From a checkpoint of a small transformer trained on Wikipedia.
Architecture: LayerNorm before each block, learned positions, tied embeddings.
Training: a variant of Adam for these matrices, 109M tokens, 6666 steps.
Each number is 500 + 50 x the weight over its row's rms, rounded and kept within 0 to 999. Layers, rows and columns count from 0. Numbers have three digits each. The size before them is the row's rms in percent of the matrix's.

# layer 2 attention query, 192x192, rms 0.051, rows 149-166, columns 0-63
042:476497447441548441487550517419472516507483492375505501549627500483459553587480489479521541500466448496467392554496571471479417534564516529496608592493495491510509550391518491583460528562522461
120:507504522461520525507522437470495555441493480492512510483428501493410475488528530519492536504514387515435441540512573522495452523494461670509483514438567519467498533423507520523461660465507470
050:476495457579551535494522474538547561583485537524453520518612449542597493561487521510488477467490564541491473546479463526546552482551449410456497556590513443503519448607480423511484563461551514
065:484481453528409517450509514550516484535532481478467501498503413481554504450478495472569482452440554531526521491432337470564513469465493481506513421527464562522532457611483464475558443607512549
043:499437487420464466515505527435531519463447571540445540497540584521432618498524568654508487466471486526478568465458553524482457492418488519486528482521457454477530538443558475544466402469490566
049:461491510526595433468537570543510479473561510536545477594536419419611514500509550434485365420566546443469548471412511480481480567497495410469490535583416477475491472562502443536442342466560519
047:609523575484461605523488520554402469479532491427495491521516462517431420454558508456463552494440437507480526522519482640532440570509537580483571453617596495507539533546480539632554512583540449
048:540488474454510486493617453468562502508528443414588489428432534516528542546545449478500575507444467487618476531581532521558472479539502586486570468543496525557483558522535545489540562518500418
054:429552482538595450507473496550629496496523477489544527548582454477571466471471473459563439558524548503526549506455448454411537447478495427517506564526484434534529447577477504523518475525515608
041:571513532573601481578573498526511536494507414529468446509424562475430499475537413577532499496483480499513480481556401464603508498483496526472414392583568523624532493521465512485451469525507518
099:514473471543467470446520429512542443479480507434503520506468483577443516510506410525552556520470510510578415498473438490586454502504525601493474474484498522472516514534505489475516618527536524
134:403445561466477493500580461511569548418594485471570433535409463543547493510436432491446563489470483603466419525489536522450456521441462640520468480480558380529496435463531542456500555512559468
150:562512485543522520499524488494395465523481569440430561546530465522487483446557469563602535611522505459557460436586484468567497510632472479448542477469474544486516545561463361582549530553472572
127:537473467628489526626458541485521529536456510535425522503446522504452521453540540545656410472473456429516531421469483419470511509527488424505566539447501599549506547486495522527518522458382537
127:496462541496456498574506531505481531579536450369445373470502670450491425417528444488564539523382508618567463522468525481591504576502545513583458508463524559520478543407564511453524545444535500
142:586531479632518512629517511534481498524427518432446532447553613530474532436493533520611418476410496473516507434482507410600509499505579451507503505491456573563439605482477503484528536481502532
113:469494488421453524462455533460590562494504454597535482443481462453484508569474576479383453429569433498522593595473512513409524525418512497502450547543504505464525485495538593461433445426484439
117:583458479602492543519542534482488468549445519533426486484479593540482481471558513597599508524480459457536507359556569418486504551569509414466609556475494594492516625494472447551564502458422513
# layer 2 attention key, 192x192, rms 0.0495, rows 149-166, columns 0-63
056:510527449504540562463494499553520501435430426556498512498428517473557499480535677608465499385450466522474574483478500494601469520587504484530529455506469556505476513443429469529425518465656511
108:538462528634573438531481431551475462470420557491523573517392479525445484431531474556596537437489487517563398445493593537516475488511513505560518512491537531509503496447469477429447582598526495
050:516503524405397498549536462524486450548505464492511443499496426471445474555544443389513545565525486508541426516512565547396471440509494426502525478492587501411548500471482566527541462529431469
067:465567378457450483517511503429516542560554480508432469471553532405506475604429425504439478561521450574494570512550497391506537458493502490444511457550463520536490583564562546513556474416476484
049:567443551541446504543505427599444454497389383530515529488469461491586509504573575580493540427474562419400489525410460555517537520543500485486507402388450469478559453463518476567521446419521376
054:511530519419490509498598489496490505631613475553501420505511545492469562512423499457474461552480490482477450536507459430520435459500461477526452409516526549471517442515537463653525451503501532
053:512486474424493536505619472491539486603569516538415562541397492465549514520523580561441485613398500568507449462631489578520492400473538548551451524533470505466525523495452430562461433525462542
057:519479585590523605489489515465506531468462530535450507504490463536428509459587574614516560494537473525542530565482516443518589553430536472556500569515568496500436537519470493503439549416540467
057:484516462479437457486440409611496571556506475477418510436530525465518574537529567440523457589451471495495457547455531421472491409419522464541547452497492523504515498496477617566521596430510506
052:509484548595514484538459501487503453416527451387528490449519459476436486484443448507524552514613530542467554526577441504490463481559498467466513599467520518451505553509471552508519544548412507
106:481524453447501582522505611453538525524531448503473494482583491423560479566509514442483468539494503526473574529552428500465579554550495452413495496513471513528500475551510528462553422447473487
133:449472479455539576538490588469585471564559474563467415509523498504529541569501540461515456486571517490458534585516497559407525542554513523433533497515524455528521495525469500473551373472446456
159:548540475425503429480471454524444500544525483377454475489492522490554436361427373560538535527428511597615433477526544536599496442544556495508512484495466513468439472571477482547504493507564519
117:554506531575434358453449501568475602507564440464548435537441573499480524485415507601571522563454450533599466420478570486615539543482490448503499532498519515485414489502405486487505529516518486
113:525502481433416448463478533512479488503504531447415398512460583439638418510456426527505580473584625600520578527451516611543522457537495462423501517448500604402459521480595516471498480475572508
135:579473528530457438468531487553468589466519497499492473465475611541477494455416489544563588565488484547595537422511542530590517518465522469501461515476530562486432468496573502525467543407522466
115:465477567563556504531506536493476436437440475570490566541550432479432510531541618491473470457516488399434514513490455378401471483476428543536528454507495533539555550412440473427467576551453499
107:542555474499435452421507447533484622481594483423502446436459568419531491409465404589549516521437475594583435436481602508593462518484549467481494542490497500461415536598405472511497517525553507
# layer 2 attention value, 192x192, rms 0.0558, rows 128-159, columns 0-63
130:541482454546504489541534555434508484571535511535551547476516522424513555441456501476564461447500526505529489562431516549513567450473513427481577534578450537611452458541488573452537382531560510
091:549515484509500512598532485590591419504501496406352442445477415478433546548688474484435488470418465471488497473527537526501550490464505501476502554498452476530549539501525491456567498567463509
126:456482470538458463464554473397523501556592498487516520469398410503487675465537515649520460384486466503508398512482563538473430516484461559442509497533496539510576456586458511444490499535534461
135:396516445492454456427586465494518537592567496501545481500453417523459529522456487606518462431562417563523454541427546534494393446453483512549397433462539585434611517502523507509471499444542472
089:560479481548469478595501524531508417519515597380420465535477431512503534412545472467565512468472459428505503414503491543519583543569407508463566526489471535565478483578521461403557492560572543
100:441507571439500528373496467498549578433496473508486472470466480524513426573489488525391540521535470511456527590541493482440454499437453594472410491434567402386558495464503466529457550399486398
146:398502485487477453421560438503539554507565479501551540455450454543435523565526498570462506453530404522487481510424532554443402475398463559495378460451540526415630526511537474509431518463545423
091:422607421473486499490560451449490457545494490477534389482478518469522556529476461543476421430525526563521437516480550446478573478432493473482457461541497537517607467376482532497514525506591507
082:485564407447460500458460447492475490543522454485491449534496366489448476550480420513451507573612543582546501547447524439518442419649483432517432396511520534456565512523502470550466532484491563
140:615494594432530552524437511507476531498463482502513483447543499510483411520433535403410511697515546420508608554590471432509590482475552489464495548503526398461481528471555472551489479439427487
130:603537580480520544592466524491482487506485535503514534506538535452551493447463530415499472526498551438467610515577465521532600498541487442500549549545458486575443490516530507523602425487467543
150:592522533480534529549587531515432485518467498433434431536548607507484436455506493499594536628370562559505502470532537414558575555470631468529531537522504516558393556439478457573547517484390598
102:484510429494460479606535546529517453551518511433495466569466419510514531479633430477584446444461479555563420373516518527542423545561535467576597490481450634521451546499491453497534512577490581
104:519516448469507521551535552618478472601501504436457400502519444497426519556717497463605510525509507400485536421498515559506484574550525463485514547492495524507544544557514414499596498561452458
102:412508478511437508475523500540506512588538528499521454516509403503435459547512434513551503440624462497553501470444500590458348498519506466520415445478495550424621411537519432550476490498538434
093:505568440513438471525560454554497418552513521421493482518527487512455566465595439570587524429536500492535415411431465550559454529587508470548533534463431595520521507538523495514541493526509519
084:487537491529414502548474506404410439506507501408392516471482550538502517472576473506497450481486455598523454437536508423517491497434574501530559479483487524537477598496467510559530483535485659
100:365472493472454493479483489471619479502559447565536475502403529504504443594475517461374460426544490590469517574424487452417550469362478485502470480513552491466537525444537541486464485445525481
114:567471575544522557566494550441528462472459548530544509432497570458629512414470538408497478512431545496480514528538470511518602545473572441530642523554469462587382504501482553480560436527439549
137:466546419503485461567548519524434449549485525420481482567454469515492499394488437573678493481462485564579414438459542538543386507521524443541468457485466676544487530513482450502518507557578592
107:599530523466534511589495512461534458425439540441430503500476562478587419428516476451424526550427543537483453489528519464519619521473503492494596559515476405529467525467515525473509479532508563
113:560463582508570511512402552533489555462476492528525602519562434507515486502420562421478480539532506340452638535540480468460535505500440481456505503449531475532472482532563498502465493530464487
105:545541567480554548484536552577390512495457534516474520551594583522510443470480515478591553591504577414484600497517452467577598555474483483505507526525540428538443498555530464563519489524445457
092:403504469498458472393523458464526524444517392523542482532431515489550525565416512580484507457564571594500481557413537442485439506474513535495421448487512561467479492467507471534499509423494478
093:512504497485494517483527507474460521616534523517619478448469460521457503437440514585588446539555436489571488543538502554523459487423535459527501489488508531505522460555495474489491452494537422
092:407518458459492482412413489561475519533560449502474466521495453521470453622458435516489511475582495534527553522466517469436402467510486469467385393465516521458601472498439514514432529518530476
093:432540440517444519429498466521470489512533495495412458544493395456502558620553448592503506399586464624527489488442532466495434456508481519486393449475493575479597460463472530533511551450513488
146:475534586440540543503451451555438563376455441510446459477525553526494414537497554543458541543507492474419519480562482466489459556489525541526402527379559441403499517437515507502436579450441510
123:467511549479506525485443474559490539438502476460385418520498490544475434583549507499457538529478418483428524489541497452465512567509452552505442495393571410400567469445496482488449571515457480
076:495454552483526464418566457444585568511564471507519531479504442537560448541363518544458536477519496579493504563430486448407452456502439540419467486471522501426530445497549456479501470379533446
073:466481593507522513481534479482499550458484514559528471513511561460542478527411521557512467467444542420511458546448502608427592499481487528429578540501533441469529464460555547428554454471544457
095:572452528539518498493551546543480501449411520497560587530519455494518503440475512502559484556499537414504565474517488511492480590485553522460568457508494577505396485541525397574543461513426582
# layer 2 attention output (transposed), 192x192, rms 0.0521, rows 128-159, columns 0-63
119:529519492480487512517452553508514492528517504479495498517524496459601475494541469501476438531502613468519518490499493492531523506485537367509488483594451529510530495562518494505563244516477516
089:410449484581510490307488544473547526470451544515574469530559470497554497500437518508514483486525534481589549506426462512531473505432571470488478484459522445469564423489482450538379515474522463
102:479513507551505491407457524576495457505487465510462493517508495533470449547564530521519460535497523518578511490466448493583537458465512512504434512472459530469567470540515474482449416497441558
107:545507507541502493518446437542490465463463486507442513449397507557471497474573481535488539443489467535603422537554503506564516499498484574484500517484502518505519541529531545446499514494496515
096:424524522564528456446497545533536512487495540514545509518586509503603472532463595529505446508508620490592528487470507518460581471433519380465449485521498430493517457468473478522422354522477490
108:539480484492487508538521465476445484515495469489531498507490544550397512502488483486521554513494371497425460463534517513508444518554510635516511511437488534508466530453498505520507749484501492
114:566499513550498491486468440509454453498467505479459512475425517572439490477526464524513566497510451511542417491542488494586481505552498626495519492448504538506497519501526509471535646490501512
093:509451480482500476489439474540540518428469463585401491471427443503508449507560510488477481466470498494614503522492505445578435533460513556591491506475574561491563505616516540536438485477470492
083:457439553492510457515491447504526511474445545469492489550480591566486596505586550582512489366399475520587526513536465535519496501427487602475494542477514582481444505487461553438460516468499484
107:525517507454503552601503528475505519518482528504512487509555527425535496496483403491499559463497445468374477482506578515408458548564496514537483484519521505502429533444553478595581567492531481
121:472532493482509543557495590486521526492512540521526480506546514433611484484493490491455437507504556490464508508513548531428552518504522339469508493545478469503468504459496506518518278503512472
128:439500486478467483527449514542525519500470539572480499480476403460542530475473482461455522462494510495514556553427525446459504549476443501553497483490511460516449505550464528548442623530510505
106:402517511600525452373479446574547491445433546558434495447472442532507498476474565541484493473486579512664527558446470469516596500433474490473462508467512417504545470547475543453385460527489532
113:464491565583480467410471550470604572483455549467544522549513450496602477459431552563472511492508502538585515505478506491466575484486487444445472510470491426502469466437484519514428480521581481
104:493514533529500480513440479482567512434455514471453518499418512530565511440591552622451496433496504551625448537568502468531583491467424496434489547474492508495474538462513562423491405509529536
095:393480512558504489439474536527541527462488526519446497507466466530553494448495548552476439486454597551633531548500458482534585501446483435464473495532503425491526506544462550416378384533489554
089:444528479535541487447522436564470435463464491637501466464503432525388521539440425416512537472441561494516523585449458488527487532476514561486485453486472487521506489585477499515416561481414463
097:591487423477525510515529473476417501520524483531548529419516493422461473466483480414503526499491395475427470468555557583562360533606582591571563512480550535498564497536487518534589551453501471
113:496533478452524535532518551528500512519538497540507492522556488424540465538453484458500421531516594469444554482462494476489523508509507361496499501547473508511512481527497483531518322497474492
120:414526540591502422460451472556587489489456509552413502472445443537533495494545597537481469442503596544685510551487489431520656501420425483486477504503506446497504489552466565448399463516477544
111:451476468501477491470582520513478507543528497530555473524620486490495521552398534409525452555477541476417572468418462500469459510510560487532491462512494459534462476522444444562453645520454503
112:539573512486524533582512521442462491517537572451579523507548573452536499518504476525530531493570481477430455476570566610421510476539494410445518493526478485504478503400517471509624366470558441
102:565501495426469494635472550437547575534531495467555514520495473456588491494466505476461520499537442510425482492537560494427511480550503439480528490523482497545410508412486493549567520488571506
097:575521476463533499589475475481468475525495448538444517473411508495400457461567466490482498494459405515496438494594499526564481512529476549549549510522525540502513528540517558478560474489505505
102:510533521512484513606395508538541505482471497499387510476426491499605453477609475567426494440509542531580454533527577459523577542497444447513446523548476514493498572503562577510517321492516547
094:533484519510516485512522434429512481483488501465518527509449559509423570505551545529535576441501408522488445492567511529499436472530484631495508542441522582476491498478497488451552614462517461
094:480453486527483435503494435478541513416470454516525513515415545572430541494535536508511497473432450550599479548538443542542464491445498555512518516462513546487482483530465503442463520499481484
110:458509532501510493508530476492496532471521473524501479492479503503405511539486550502508521480523407551408504515525529517457488529501466596497514509432539506485465508443505507523450693465537444
117:493478518502521492462537459486478494475489503493543506499484511529435520516475532485521584501520397519465466474498523517466432508509492628497502501406557521485451500444510472556473754488529464
076:540528458449481627576431504533418473568541491447430495503452581463489504472624506534478480524458440466420438492554527540533500500550453528535519540554538546427477549503521549441589464526471566
071:520473437457510569512434551518460524559545473468375479461479439482552446440575482491438490546551470507444476450474552417534446543499508510612457490574557516502588543572555501552516498500485574
098:487574496514495500586420538487515496506483547525443514475483479481549473457514484521461493459545550493572488544549512493485605465504416354484497492535469427566488534485513555450514311502564483